From a checkpoint of a small transformer trained on Wikipedia.
Training: a variant of SOAP for these matrices, 6630 steps.
Each number is 128 + 24 x the weight over its row's rms, rounded and kept within 0 to 255. Layers, rows and columns count from 0. The size above them is the row's rms in percent of the matrix's.

# layer 6 attention query, 384x256, rms 0.221, rows 116-151, columns 192-223
size [116 109 105  99 122 119  94 103  99  96 103 100  91 101 103  81  91  89  90  89  84  93  99  91  91  81 101 109 104  97 104 101 111 104 110 105]
[[171 144 171 134 118 121 140  69 125 148 126 113 141 138 152 124 131 165 134 134 118 107 152 115 116 187 148 112  99  59 104 124]
 [115 160 139 123 103 185  98 128 104 154 112 130 140 135 102 184 168 152 174 136  96  86 159 100 107 132  98 103  87 117 132 119]
 [118 133 153 106 121 136  91 160 110  96 110 122 123 131 106 158 130 109  60 165 110 114 119 140 140 143  99  94 112 152 164 116]
 [133 114 122 172 144  58 111 152 145 141 125 160 156 140 122 119 151 115 114 106 114 110 119 131 161 138 135 114 105 128 116 134]
 [156 156 129 124 158 138 141 116 161  82 143  93 120 143 148 127 127  73 133 185 148 133 105  77 129 139 145 123 116 180 103 105]
 [130  92 176 143 154 100  98 172 139 109 141  76 118 128 159  81  79  80 139 158 144 113 123 154 144 156 137 120 143 165 113 156]
 [116 118 122 170 141 108 156 126 118 155 101 129 122 113 140 127 126  89  98 100 126 148  67 188 111 122 142 125  88  93 111 150]
 [108  94 122 134 138 137 138 163 132 111 145 176 122  83 111  87 162  94 152 144  67  91 137 117 129 131 106 158 102 143 119 123]
 [134  96 114 108 131 139 139 150 122 186 122 128 118 141 168 150 130 181 125 130 129 120 121 148 135 114 165 131  96 147  70 102]
 [103 161 131 119 131 123 182  87 101 148 106 133 141 106  92  93 106 145 115 130 151 122 108 145  84 125 124 103 151  64  99 153]
 [149 127 153 104 123 101 138 110 157 115 100 113 120 115 131  87 108 105 115 112 144 151 145 146 110 115 149 164 153 162 141 139]
 [153  96 107 121  83 130 123 132 105 101 149 132 154 195 137 174 102 160 133 147 141 104 120  76 129 124 125 105  92 110 112  99]
 [ 98 139 130 158  88 145 133  84  90 131 122 160  84 164  95  79 164  94 110 107 144 160 117 142 131 107 134 137 127  86  96 100]
 [162 128 156 121 122 153 153 123 133 138 128  90 166 129 135 128 128  93  90 136 118  95 157 136 144 106  91  92 116  68  83 140]
 [151 124 145 111 119 123 102 114 113 169 133 162 145 145 134 139 123  60 114  83 106 134  92 136 124 131  85 164 117 104 107 176]
 [ 93 118 114 109 116  94 180 133 127 118 167 172 136 146 131  83 154 124 109 149 152 162 117 158 110 191 171 122 141  87 122 121]
 [ 75  94 147 177 147 115 106 117 117  99 127 106 135 147 131 147 149 141 119 106 128 164 106 109 112 102 175 122 120 121 110 140]
 [121 106  98 104 140 144  82  75 147 143 121 118 129 142 131 162 129 115  92 116 125 103 122 115 126 126 117 110 140 132 156 122]
 [109 130 118 114 116 106 100  83  88  94 142 170 106 155 113  76 119 120 146 150 125 127 122 100 153 179 134 111 116 132 155 111]
 [134 131 134 119 100 168  98 108 145 118  85 149 111 116 159 127 105  67 140 153 144 153 132 105  85  95 101 143 157 123 148 184]
 [117 157 147 100 156 115 135 168  83 171 122 144 121 104 155 120  83 141 130 176 127 117 109 187 142  65  85 128 154 167 139 134]
 [162 126  89  88 126 112 179 135 160 164 112  94 161 148 146 167 100 121 141  98 140 124 113 126 116 127  86 126 116 158 116 107]
 [ 72  98 122 134 104 109 121 122 129  94 110 122 150 124 125  96 140 124 170 114 147 104 108 148 146 122 132 158 129 132  84 151]
 [138 132 147 116 110 127 119 182 150 120 120 100  77 171 140 122 117 176 153 107 130 161 135 150 138  88  97 145 150 104 157 115]
 [ 93 137 117 112  58 115 102 114 113 141  93 147 111 142 137 169 101 143 121 183 144 108 146 140 140 161 127 100 130 147 117 161]
 [105 146 146  93 110 131 121 124 157 105 103 163 122 102 130 130 154  76 123 165 124 129 129 133 112 165 132 131 126 103 119 181]
 [138 107 115 119 137 146 138 154  87 148  82 126 140 147 165 157 112 162 129 112 108 144  95 146 156 143 155 154 138 138 144 115]
 [146 139 113  64 112 101 146 180 128 118 139 118 139  73  92 113 138 147  98 132 168 141 138 158 170 137 121  80  90 126  71 155]
 [129 158 156 121 143 123 145 127 106 138 131  99  89 124  86 163 137 150 139 132 122  87 147 144 113 120  71 112 165  96 170 159]
 [125 134 139 183 148 137 119  99 101 117 105 132 108  97 122 142 159 122 109 155 110 163 139 109 116  84 146  86 132 127 147 112]
 [156 141 114 106 124 122  85 132 150 112 104 113 144 110 149 127  82 164 167 161 127 128  88 109  84 149 131 135 132 148 148 108]
 [107 130 166 125 114 121 147 126 140 153 104 142 128 183 150 150 125  89 119 137 169 127 148  97 124 116 115 150 109 115 128  94]
 [117 135 124 130 159  94 162 140 118 130 147 115 162 118 100 132 109 143 100 127 161 156 155 118  98 108 162 112 131 137 134 143]
 [150 123 138  89 138 129 135 147 125 157 128 109  74 138 159 106 111 127 157 108 106 127 107 112 120 147 153 147 144 133 130 146]
 [ 99 134 137 127 118 103 144 168 145 105 116 147 158 147 120 110  96 173 152 125 142 144  99 124 111 163 135 124 163  88 133 131]
 [121 109 101 102 125 151 119 142 157 167 169 169 136  90  99  86 144 110 151 175 114 122 128 128 157 160  95 133 122 179 134 191]]
# layer 6 attention key, 384x256, rms 0.222, rows 116-151, columns 192-223
size [114  99 108 106 112 103  99 107 104 102 110 101  93  90 100  85  96  97  94  98  98  90  93  95 112 101 100 103 104 106 107 102 106 104 105 106]
[[164 143 152 152 129 105 172 149 155 106  92 141 124 109 108  93 134 115 148  75 110 150 120 127 105 160 123  76 130 110 111 159]
 [ 80 125  92 124 142 146 115 169 108 131 118 101 143 109 141 158  79 120 146 143 147 136 102 101 138 131 129 125 129 104 124 130]
 [110 149 122 115 104 145 109 132 138 102 158 127 163 131 162 143 132  88 155 157 106 132 155 130  95 154 149  91 102 139  96 156]
 [141 112 154 125 161 143 189 125 145 121 125 123  99 115 147  93 136 111 122 141  70  85 136 102 138 153 127 122 126 111 134 100]
 [150 148  93 129 133 135 153 133 133 112 128 114 146  98 169 129 140 109 147 128 153 204 143 133  99 157 129 138 127 171 122  96]
 [151 174 115 123 116 137 166 167 104 102 114 169 140 138 174 150 124 148 138 100 149  93 133 131 105 139 129 168 155 157 117 181]
 [151  87 112 170 152  94 111 124 125 139 111 111 139 114 108 117 151 122 109 114 106 150 162 139 158 130 106 120 130  83 166 142]
 [130 124 127 119 154 113 129 172 156  92 150 137 117 177 147 163 136 109 165 105 157 164 103 133  86 133 154  93 105  92 138 117]
 [107 113  96 133 122 108 126 134 137 132  97 120 132 108 148 124 128 115 136 135  95  74 119 120 174 118 134 120 126 148 129  80]
 [131 131 137 148 115 140 121 103 151 114 129 104 145 125 106 144 105 126 106 145 139 131 125 150 111 128  85 171 133 105 129 104]
 [150  89 159 138 126 128 151 101 181 128 132 123 159 134 113 103 124 113 131 110  59 135 130 151 162 150 107 130 109 152 118 129]
 [107 154 112 146  91 129 146  64  44 130 117 134 137 137 116 119 168 119 138 139 158 100 155  80 143  90 121 153 133 123  93 105]
 [124 178 102  99 138  70 158 121  95 171 144 114 144 172 165 153 116 133 113 111 117 128 174 101 146 144 182  99 176 138 120 141]
 [113 137 149 133 138  95 116 131 102 126 140 177 125  94 134  68 119 110 107 113 160 162 143 119 141 120 155 143 131 103 144 134]
 [165 127 143 117 179 164 126 117 122 140 131  92  95 141 116 140 127 115 133 148  86 120 148 102 149 142 127  80 131 150 136 101]
 [122 146 130 110 115  98 141 148 101 131 119 104 135 133 166 146 116  94 143 162  77 145 129  77 150 137 116 127 110 105 120  86]
 [121 151  99 126 130 136 173 136  98  86  86 127  94 156 128  88 115 117 150 142 123 109 143 145 103 118 117 107 131 105 113 129]
 [156 124 124 126 159 172 155 133 148  96 150 113 144 107 122 135 122 163 147 134 114 120 163 143 171 125 101 149 126 182 136 132]
 [ 84 146 109 105 134 187 150  79  96 132 100 155 126 178 138  74 105  99 132 164 128 119 121 142 161 142  97 116 135 125 136 133]
 [121 149 153 142 132 129 140 154 177 108 120 101 108 100 148 140 121 104 148 164 119 118 107 120  82 146 138 115 132 147 111 151]
 [170 124 171 113 128 108  90 109 119 148 163 143 123 129 155 144 113 160 104 126 144 148 179 118 143 116  99 149 137 125 119 129]
 [167 134 104 127 138 105 109 167 120  91 171 116 130  95 128 121 155 124 165  74 142 126 125 146 176 122 119 110 103 168 148 146]
 [103 121 125 112  95 139 153  91 126 128 167  87 117 102 146 116 115  89 115 147 130 122 160  94  80 119 141 115 158 131 159 106]
 [147 118 147 135 148 150 149  85  73  87 146 123 169 122 163 135 120 103 128 160 129  87 130 105  91 114 110 117 144 137 125  75]
 [125 159 135 154 145 129  75 132 142 131 130 117 132 139 123 139 132 172 122 118 154 103 118 172 135  98 159 102 137 116 176 134]
 [168 130 162  96 142 127  98 189 127 123 143  86 121 136 121 181 130 157 180 101 143 122 117 144 148 109 123 140 116 179 138 103]
 [112  98 136 110 132  96 131  70  89 173 156 102 108 126 139 126 130 149 117 122 153 166  87 139 125 116  68 109 133 131 142 139]
 [ 92 119 149 137 105  97 107 107 149 122 124 100 135 138 147 137 144  98 106 147 105 143 138 112  83 149 148 141 163 127 133  37]
 [136 121 199  99 127 101 108 161 152 137 130 135 205 123 129 125 106 113 138 140 118 100 152 166 153 126 116 169 112 124 149 194]
 [110 162 122 122 102 116 135 158  97 151 138  91 145 140 125 126  92 135 182 132 119 129 129 136 139 130 117 157 112 114 110  92]
 [140 110 101  89 102 122 114 168 172 106 100 136 135 118 115 151 139 101 131 132 136 128 130 102 137 136 125 143 143 168 108 140]
 [136 103 107 125 104 114 164  91 121 149 115 125 100 144 130 147 203 118 118 131  96 153 152 145 151 138 119 158 117 166 110 109]
 [132 148 177 149 182 163 148 133 150 129 142 149 112 130 121 127 111 159 121 116 148 162  61 137 155 120 131 103 152 128 159 134]
 [136 154 101 113 150 118 122 108 134 110 104 106 146 114 139 116 135 151 106 129 144 130 187 117 134 122 129 109 111 134 112  83]
 [172 128 147 179 125  98 123  68 147 139 126 125 123  98 139 157 144 140 143  98 120 136 141 135 102 155 103 138 130 102  94 136]
 [151 169 141 102  95  74 140 138 119 106 116 113 122 107 124 117 103 138 123 140 144 138 185  64 127 149 134 115 115 138 146 120]]
# layer 6 attention value, 384x256, rms 0.226, rows 64-127, columns 192-223
size [ 98  90  88 100  86 109  90  95  93 103  93  97 107 107 101  99 111 107 101 107 100  97  95  99 106 101  94  99 104  89  94 119 100 109  92 109 101  93  84 107  99  95 100  90  95 107 106  97 112 105  97 106  97 104  88  99  97 104  92  97 105 100 101  95]
[[154 105 150 109 142 125 123 125 151 140  90 129 148 119 138  90 108 134 117 178 133 138  85 116 133 152  87 138 154 164  87 126]
 [118 140 156 151 145  91 130 113 113 153 170 131 155 157 124  93  98  97 110 144 108 122 126 122  82 142 102 119  95 141 156 176]
 [112 109 153 169 141 106 118 160 164 139 114 116 133 108 150 112 137 126 160 138  92 156 133 152 152 142 130 156 129 155  96  77]
 [142  59  90 137 175  94 123 119 148 139 107 124 153  90 122  73 119 124 179 142 153 126 123  74 136  88 113 112  83  73 156 171]
 [109 130 165 103 139 140  70 190  92  99  97 123 126  78 134 129 125 139 129  99 105 142 108 168 161 138 135 137 125 112 128 159]
 [105 139 151 114 135 124 142 130  53 101 122 138 104 157 134 148 116 184 172 112 135 108 115 140 128 121  99 152  99 120 143 144]
 [121 126 129 145 169 127 107 106 152 122 141 106 107 153 106  98  89 132 152 167 149 139 135 150 137 107 100 110  78 127 133 146]
 [123  88 126 107 108 130 164 106 148 150 150  83 183 149 132 118 166 113 162 117 143 121 116 159 153 131 139 120 122  91 121 124]
 [130 101 131 128 176 165 111 141 129 191 167  85 162 139 102 137 133 124 149  77 144 127 140 134 135 157 121 144 109 131 118 144]
 [150  57 162  79 153 136 115 109  92 151  97 109 164 130 150  97 134 158 146 140 107 112 134 132 170 123 102 117  91  97 114 155]
 [124  99 115 115  81 132 172 134  95 152 119 110 110 130 158 109 111 125 145 109 103 152 163  87 142 138 161 120  98 151 127 152]
 [116 118 137 162  68 124 122 145 131 101 145 143 112 167  96 122 137 143 132 127 117 105 101  77 151 138 112  87 131 122 138 139]
 [100 180 109 151 127 123  97 119 118 100 123 129 116 134 109 119  93 139 106 128 131 128 135 133 113 159 132 116 165 105 117 124]
 [124 159 130 122 164 122 121  93 135 148 131 141 109 144 144 148  73 146 143 180  82 107 151 119  86 119 122  98 161 105 134 106]
 [124 130 162 127 146 111 125 133 150 102 124 131  87 100 135 133  84 179 110 165 139 106 118 118 104 179 146 174 137 109  93 117]
 [ 75 104 129 112 122 162 110 145 152 125 148 148 144 140 183 108 132 121 133 159 123 124 103 113 128 144 125 132 160 109 131 112]
 [133 172 153 150 107 108 111 156 106  97 115 180 104 138 159  89  50 155 125 120 120 135 115 135 109 150 102 142 144 146 131 160]
 [151 175 116 171 175 131 117 101 126 108  80 145 140 178 141 100 150 149 180  92 112 107 105 129 123 133  97 131 117 179  77 116]
 [107 150 160 149 156 147 124 101 129 153  93 144  68 144 140 130 134 170  83 121 117  89 135 117 153 153  64 160 157 161  98 127]
 [120  71  83 117  97 172 132  88 171 143 115 171 123 172 120 120 106 124 135 134  84 121 125 102 132 135 135 133 106 139 133 119]
 [149 156 134 152 192 129 142 125 153 123 113  94 102 117 143 122 118 133 169 138 113 142 103 126 121 140 119  99 110 119 157 158]
 [102 160 170 155 100 138 119 166  90 131 125 107 150 138  65  92 127 133 162 122 177 128 138 149 138  87 111 170 129 149 149 157]
 [135 153  75 113 105 110 117 148 185 137 103 137 124 132 172 115 118  96 110 153  96 136 103 170 111 180 172  57 141 130 135 125]
 [147 131 127  93  87 122  98 141 106  95 105 169 101 107 110 110  95 129 145 111 139 137 121 101 155 139 154 160 161 125 140 112]
 [107 137 135 150 175 147 117  90 129 170 123 149 100 140 172 133 149 132 136 147 157 137 101 106 149 150 131 113 132 125 143 118]
 [ 88 151 142 118 108 139 134 172 135 152 140 136  91 113 106 134 124 132 128 136 122 133 106 127 130 131 127 119 140  94 151 129]
 [151 120 156 123 143 162 152 107 102 130 164 135 141 198 131 126 130 139 134 138 123  88 139  77 109 124 131 160 120 116 105 159]
 [158 115  98  84 147  91 128 130 135 170 130 162 140 133 127 100 126 106 150 174 124  91  90 135 167 138 103 166 125 115 142 118]
 [146 113 110 124 138 150 150  96 143 164 162  98 150 140 102 138 154 138 151 130 116 141 154 103 159 156 110 164 119 115 121 143]
 [152 119 156 121  94 148 111 119 161 110 126 160 100  93  43 149  93 144 163 158 126 147 120 136 126 114 132 160 147  97 154 121]
 [140 102 116 108 131 144 123 131 166 113 127 106  93  97 110  74 155  97 118 117 142 125 124 109 134 116 140 103 125 130 132 131]
 [115 156  99 135 137 175 106 144 165 113 154 129 126 107 165 118 119 155 122 133 143 143  86 124 141 126 119 147 106 116 140 144]
 [134 158 126 147 121 110 161 101 120 136 159 154 130 145 116 158 150 149 148 113  75 111 157  87  97 152  88 127 102  93 123  95]
 [104 139 149 160  85 147 172 100  99 144 121  86 148 128 162 135  86 127 151  93 114 131 215 134 145 105 150 165 119 114 113 133]
 [106  88  90 140 148 125 102 165 114 159 109 127 175  99 123 151 122 127 161 100 143 159 132 127 154 114 110 121 135 139 110 101]
 [162  96 136 128 105 146 168 139 106 107 104 112 200 171 146 137 175  98 129 139 135  99 160 128 137  90 106 141 110 131 138 152]
 [129 116 162 170 143 137 165 126 102 150 104 105 121 186 112 113 119 103 143 112 141 119 138 128 128  78 102 160 126 142 142 158]
 [113 151 124 163 142 118 147  96 136 108 156 107 107 155 114 137 177  67 137 107 164 146 117 146 126 150 150 100 104 212 160 167]
 [138 108  60 120 133 145  97 154 133 130 107 102 130 112 168 144 142 150 104 121 158 175 128 112 158 161 120 127  91 134 121 127]
 [ 86 142 106 152 141 133 149 140 112 145 124 120 105 134 102 134  95 149  95 126  92 100 168 131 115 146 100 131 123 149 106 137]
 [147 128 164 147 125 123 133 166  94 111 190 120 171  85 153 135 118 135 158 140 123 146 111 159 120 143 138 147 157 117 112 125]
 [141 135 155 142 116 112 179 133 135 115 134  90 180 133 124 133 116  95 153 100 154 141 161 109 112 134 132 132 136 105 119 145]
 [122 115 157 139 129 108 137 165 140  76 127 128 187 153 131 150 141 142 128 117 155 116 113 132 104 102 129 131 130 152 117 157]
 [ 90 136 138  94 144 160 132 179 109 173 103 133 158 111 126 102 115 134 135 129 136 161 110  85 108 124 105 144 194 135 128 145]
 [129 176 132 132 102 132 115 168 114 143 140 121 118 149 132 116 155 112 102 128 158 145 117 210 140 141 125 157 119 138 157 131]
 [139 170 161 128 126  79 120 126  87 124 107 141 103 109 128 149  85 161 114 115 145 148 112 141 148 166 142 142  97 121 140 170]
 [144  66  92  69 160 116 117 144 152 140 138 163 128  95 128 122 119 161 143 127 115 139 107  84 128 109 136  78 128 121 164 109]
 [108 171 112 127 123 143 147 130  90 112 110 155  93 169  81 101 135 130 141  63 123 132 118 131  81 121 120 131 100 176 127 148]
 [141  77 143 117  96 131 137 149 123 158 118 113 110 137 125  96 168  97 136 135 113 115  69 138 186 145 120 101 147 136 163 120]
 [128 121 154 122 118 113 105 157 160 135 154 130 122 157 124 124 123 186 149 161 129 148  90 103 119 107 143 131 161  97 153 115]
 [168 126 142 150 129 115 102 118 113 143  72 107 130 134 123 120 143 166 137 158 116 156 142 129 143 148 184 111 171 135 104  91]
 [126 114 138 123 130 107 106 130 117 111 112 127 149 145 110  84 115 101 136  94 121 162 113 112 130 128 133  80 136 126 123 159]
 [134 116 148 131 192 131 137 136 142 125 139 128 163 156 143 122  79 115 147 143 137 132 158 131 140 103 147 112 161 110 155 157]
 [122 132  74 161 133  99 129  67 113 111 119 139  94 111 164 120 119 128 106 153 146 161 179 167 126 115 163  97 109 149 154 111]
 [137 173 128 114 163 154 110 158 126 131 120 138 121 138 155 162 109 144 106 113 159 103 107 163 115  94 127 163  84 151 131 115]
 [125 113 121  90 171 160 102 133 159 137 138 127 132 119 139 121 142 127 139 151 142  99 129  86 114 131 100 159 138  91 147 136]
 [ 88 133 139 119 106 136 121  98 100 165 103 147 147  88 174 165 150  85 127 128 189 143 147 120 158 151 147 153 127 147 117  86]
 [ 90  63 124 134 113 119  85 176 106  85 160 126 162 118 116  79  99  94 150 101 151 140 126 130 160 139 157  92 122 142 133 129]
 [163 121  87 146 143 141 161 115  91 132 162 111  82 118 109 156 138 169 111 141 102 103 158 133 144 150 139 127 139 157 102 184]
 [135 163 159 129 148 105 138 160 104 128 155  74 151 104 145 120  95 148 127 127 139 181 155  84 121 139 118 166 121 146 105 136]
 [131 143 146 120 175 108 102  87 137 113 135 147 117 107 159 102 142 154 131 111  99  93  97 151 156 110  80 133 118 151  97 140]
 [148 136 141 161 134 136 156  73 114 161 152 156 139 137 132 148 144 129 163 124 133  96 147 148 146 109 143 131 100  97 117 130]
 [164 170 184 143 138  88 115  84 113 132 111 140 110 155 137 107  94 112 145 106 119 166 171  95 124 161 174 132 109 119 131 139]
 [141 128 111 160 147 126  85 108 118 124 150 125 133 143 149 132 110 127 115 121  81 161 162  89  91 125 102 120 127 116  98 158]]
# layer 6 attention output (transposed), 384x256, rms 0.205, rows 64-127, columns 192-223
size [ 94  86  90  98  87 102  89  91  95 100  98  95  97 105 101  97 102  99  98  99  94  95  94  97 103  98  93  96  99  91  98 108  98 104  91 101  96  95  88 105  98  94 100  94  88  97  97  95 106 102  96 103  99  98  91  99  95  99  94  93 100  98 103  95]
[[142 147 120  78 115 157 144 115 149 131 127 155 126 129 133 109  95 138 126 137  91 127 146 144 160 129 152 101  97 105 145  95]
 [116 173 144 132 122 115 138 137  88 100 138 107  79 128 178 129 151 107 114  99 120 156 170 111 120 113 128 121 142 155 126 141]
 [122 171 160  88 116 132 152 133  99  83 113 116 142 134 122 168 133 144 114 135 162 120 172  98 129 117 139 117 175 110 150  70]
 [120 148 129 133 106 130  94 126  98 105 135 149 101 118 143  92 139 118 121 162 130 146 172 153 131 150 147 113  99 124 126 142]
 [ 92 118 105 177 105 150  80 106 137  99 144 114 114 142 116 113 137 142 148 133 132 112 107 107 125 115  82 102 108 135 170 126]
 [152 101 156 175 154 127 136 102 132 104 132  62 113 102 156 135 141  78 110 142 143 115 144 137 149 109 161 120 140 120  94 124]
 [157 146 122 121 129 124 167 152 129 137 151 143 153 125 103 106  74 100 113 116 145 118  83 141 114 136 140 121  99 156 145 186]
 [107 154 148 129 129 140 102  89 137 140 125 105 117 143 108 132 100 132 111 155 108  91 118  99 127 142 150 161 132  70 104 129]
 [ 86 128 142 101 143 113 163 141 100 150 115 113  95 136 105 109 122  94 143 183 117 131 154 109  90 134 172 110 165 116 113 118]
 [137 125 131 110 151  93 158 117 129 114 101 130 138 134 135 130 122 117 210 144 134 128 126 110 138 134 174  91 146 121 117 156]
 [ 72 103 141 121 183 156  92 141 103 117 103 131 197 111 121 131 157 147 143 140 122 152 101 137 139 111 135  98 146 130 155  99]
 [113 144 100 190 127 147 122 130  79 142 135 150 167 137 145 117 138 144 150 144 111 101 116 121 165 138 114 106 121 140 103  67]
 [155 127 101 171 108 134 114 174 168 128 155 128 133 102 169 128 176 104 121  97 102 144 136 124 157 116 138  91 119 147 118  75]
 [101  93 119 141 102 146 125 157 149 115  89 124 115 143 128 126 167 142 121  99 123 166 153 149 106 133 104 144 134 145 120 140]
 [136 133 134 113 153 172  80 132 116 150 141 121  92 136 110 159  73 114 131 118 151 156 127 134 150 152 164 144 129 138 162 122]
 [137 162 128 155 101  98 163 101 142 108 156 140 140 128 131 157 157 160  87 117 149 123 139 109 145 146 149 111 130 124  77 128]
 [ 79  82 131 114 128 146 156 159 127 141 148 122 128 103 156 133 139 135  96 122 133 113 103 130 142 146 143 117 108  90  99  23]
 [132 137 156  90  94  96 144  90 149 203 121 181 145  99 143 146 147 144 136 113 137  91 155 124 111 105 177 102 138 135 127 120]
 [108 126 135 132 119 139 169 128 102 129 117 148 142 113 121 163 127  89 140  88 203 113 119 117 124 134 140  85  98 116  88 102]
 [138 136 163 142 117 128 115 139  89 134 126 131 141  50  86 136 149 124 127 113 177 158 106 135 115  71 146 117 106  79 114 124]
 [173 113 144 123 116 124 141  70 134 133 161 155 122 185 139 118 156 138 114 115 190 136 138 132 162 133 102 175 100 117 127 126]
 [100 133 138 118 143 100 108 159 150 162 138 145 137 106 139 106 133 102 185 124 152  92 150 114 112 163 138  62 152 104 117 102]
 [117 143 132 108 123 141 120 135 142 117 139  49 136 102 122 143 140 127 101  96 107 144 158 104  99 141 111 158 115 123 133 139]
 [106 121 122 114 133 136 115  77 126 146 137  99 180  89 148 136 135 133 112 134 113 124 121 105 133 129 123 112 118 113 145 117]
 [106 100 143 118 140 128 138 101 134  96 125 154 118 139 121 142 107 137 134  78 156 130 106 139 126 132 113 111 110  88 152 147]
 [134 142  83 171 116 136 124 130 110 122 155 115 122 114  95 102 132 171 148 123 105 150 112 122 139 119 112 100 139 112 126 142]
 [126 116 110 117 107 117 146 167 154 125 111 184  70 138 121 134  88 116  71 126 143 110 118 130 154 156  83 120 109 129  90  79]
 [134 127 125 118  97 113 136 137 136  90 148 118 103 131 123 176  91 131 121 111 135 104 112 120 111 131 121 116 114 120 117 152]
 [102 177 124 126 150 106 164 154 124  81 131  99 128 127 154 142  74 115 118 128 173 110 110 125 128 124 107  60 145 128 159 169]
 [132 133 140 149 155 107  92 112 163 107 173 139 147 110 137 149 110 133 141 152 128 178 114  82 116 110 126 112 150 100 132 141]
 [146 163 146 110 118 117 122 161 127 120 139 134 109 125 111 148 127 149 170 129 154 133 133 164 130 115 101  87 107 151 118 147]
 [155 133 172 134  78 145  98  97 170 131 118 143 110 139 122 133 107 102 132 119 131 158 169 133 108 112 111  84  92 144 133 108]
 [161 132 112 142 120 149 116 113 154 122 135 145  91 111 103 107 126 126 111 121 137 174 123 135 132  89  90 109 140 141 141 170]
 [147 113  78 109 176  79 126 130 136 133 173 166 159 142 140 129 136  96 122 131 156 132 142 146  98 107 128 140 154 150 134 117]
 [ 94 119 151  90 119 131  98 106 118  99 127 124 105 150 153 125 165 130  89 140 150 124 127  97  94 117 123  77 149  90 131 174]
 [ 98 134  98 124 140 131 116 126  95 128  86 105 114 136 134  81 123 101 119 115 137  71 130 131 142 163 105 157 142 136 124 159]
 [124 139 118  86 150 128 145 105 136  96 136 151 123 161 146 111 133 129 160 129 160  90  93  84 105 147 147 123 119 120 104 159]
 [103 162 128 175 129 104 116 134 117 142 120 112 130 136 124  86 127 157 156 133  86  93 161  84 135 118 169 161 134 132 139 105]
 [103 105 119 140 123 102 148 101 122 143 125 100 119 168 116  88 129 169  95 104 130 143 126 137 162 113 163 138 131  97 140 132]
 [133 148 134 137 116 137 121 145 124  97 184 161 117 131 136 121 191 102 146 157 138 119  83 164 133 102 162 105 135 160 153 165]
 [112 154 167 130 166 100 115 100 146 117 102 144 145 152 130 149 116 115 123 120 119 106 168 151 116 141 129 107 152 114 126 122]
 [139 151 113 119 120 112 179  87 180 132 109 144  89 102 171 131 148 158 105 155  91  84 145 134  98 178  91 159 130 153 134 113]
 [133 139 134 147 147 130 143 122 160 151 118 117 127 118 134 134 140 107 139 175 163 101 146 125 100  79 147 158 143 125  87 113]
 [129 128 136 112 125 149  99  92 116 103 119  99 152 119 143 155 164 148 142 124  79 135 158 127 130 106 124  60  97 119 134  99]
 [152 118 132 108 109 168 185 116 152 136 142 137 108 159 142  85 102 162 171 148 148 123 148 101  98 103 172 134 140 185 130 102]
 [154 122 116 130 144 114 104 116 108 105 148 103 155 129 146 128  88 121 168 121 140 105 106 103 174  84 140 117 147 139 139  61]
 [137 110 170 150 125 180  83 146  94 134 149 114 107 121 149 117 174 143 146 136 143 167 175 149 136  92 104 141 132  77  88 145]
 [187 144 151 137 136 115 146 100 120 154 141 112 115 151 160  80  91 116 101 164 127  98 109 140 150 116 148 144 154 102 109 118]
 [114 169 140 133 128 175 120 143 129 104 146 130 124 117 126 142 131 177 130 120 107 150 144 103 130 117 131 166 152 127 142 136]
 [100 142 144 119 125 125  96 127 119 102 181 114 138 130 159 130  98  80 141 156 105 113 137 121 147 119  97  82 112 116  82 111]
 [105 106 107 100 115 116 133 145 163 133 127 149 170 140 151 186 125 107 137 163  88  94 104 127 101 102 117 167 129 128 137  91]
 [110 108 112 110 115 132 120 115 102 116  96 119 174  74 155  83 137 138 123 152  96 128 117 149 117 122 137 111 132  90 187 152]
 [144 146 135 112 125  99  94 106 111 100 100  99 112  93 120 103 143 102 116 121 100 154 134 143  88  90 115 116  97  83 145 121]
 [174 113 131 130 105 181 131 113 119 115 164 135 152 165 112 120  99 126 131 102 127  94 101 135 109 155 103 126  91 141 117 134]
 [145 121 108  93 151 154 150 135 143 111 127 112  61  95 125  90 134 126 168 160 173  87 139 106  85 137 114 158  87 190 138 156]
 [127 101 142 160 112  96 123 147 135 148 110 105  68 141 129 116 154 122  80 160 116 124 143 141 126 162 158 117 124 155 129 138]
 [109 120 103 116 122 121 128 139 155 135 151 123  98 156 135 176 163 142  99  87  93  95 164 105  95 130 122 122 152 142 131 150]
 [109 160  98 151 173  85 124 151 133  96 149 143 134 147 132 117 122 151 147 137 120 121 140 136 109 128 137  94 151  95 124 137]
 [117 125 162 127 102 176 137 155 104 132 108 189  91 149  98 144 157  95 135 136 117 118 115 131 117 107 170 119 174 148 109 106]
 [121 130 114 130 132  87 116 101 155 152 134 135 140 131 106 143 162 134 144 140 134 123 144 157 119 124 124 149 154 142 153 119]
 [127 112 146 152 113 122 152 126 106 147 124 169 129 148 124 137 132 128 132 168 123 161 165 124 140  73 154 150 141 116 134 115]
 [115 123 120 101 130 133 146 139 143 123 112 131 115 110 109 107  98 127 113 150 135 101  90 133  74  93 135 155 166 103 100 133]
 [143 157 111 168 106 165 134 117 138 168 159 124 142 138 114 128 119 152  76 144 140 144 115 151 132 130 124 112 120 137 169 109]
 [135 108 144 132 137  91 143 124 108 185 151 146 152 144 132  56 127 124  83 117 131 104  92 115 141 142 165  88 154 111 161 141]]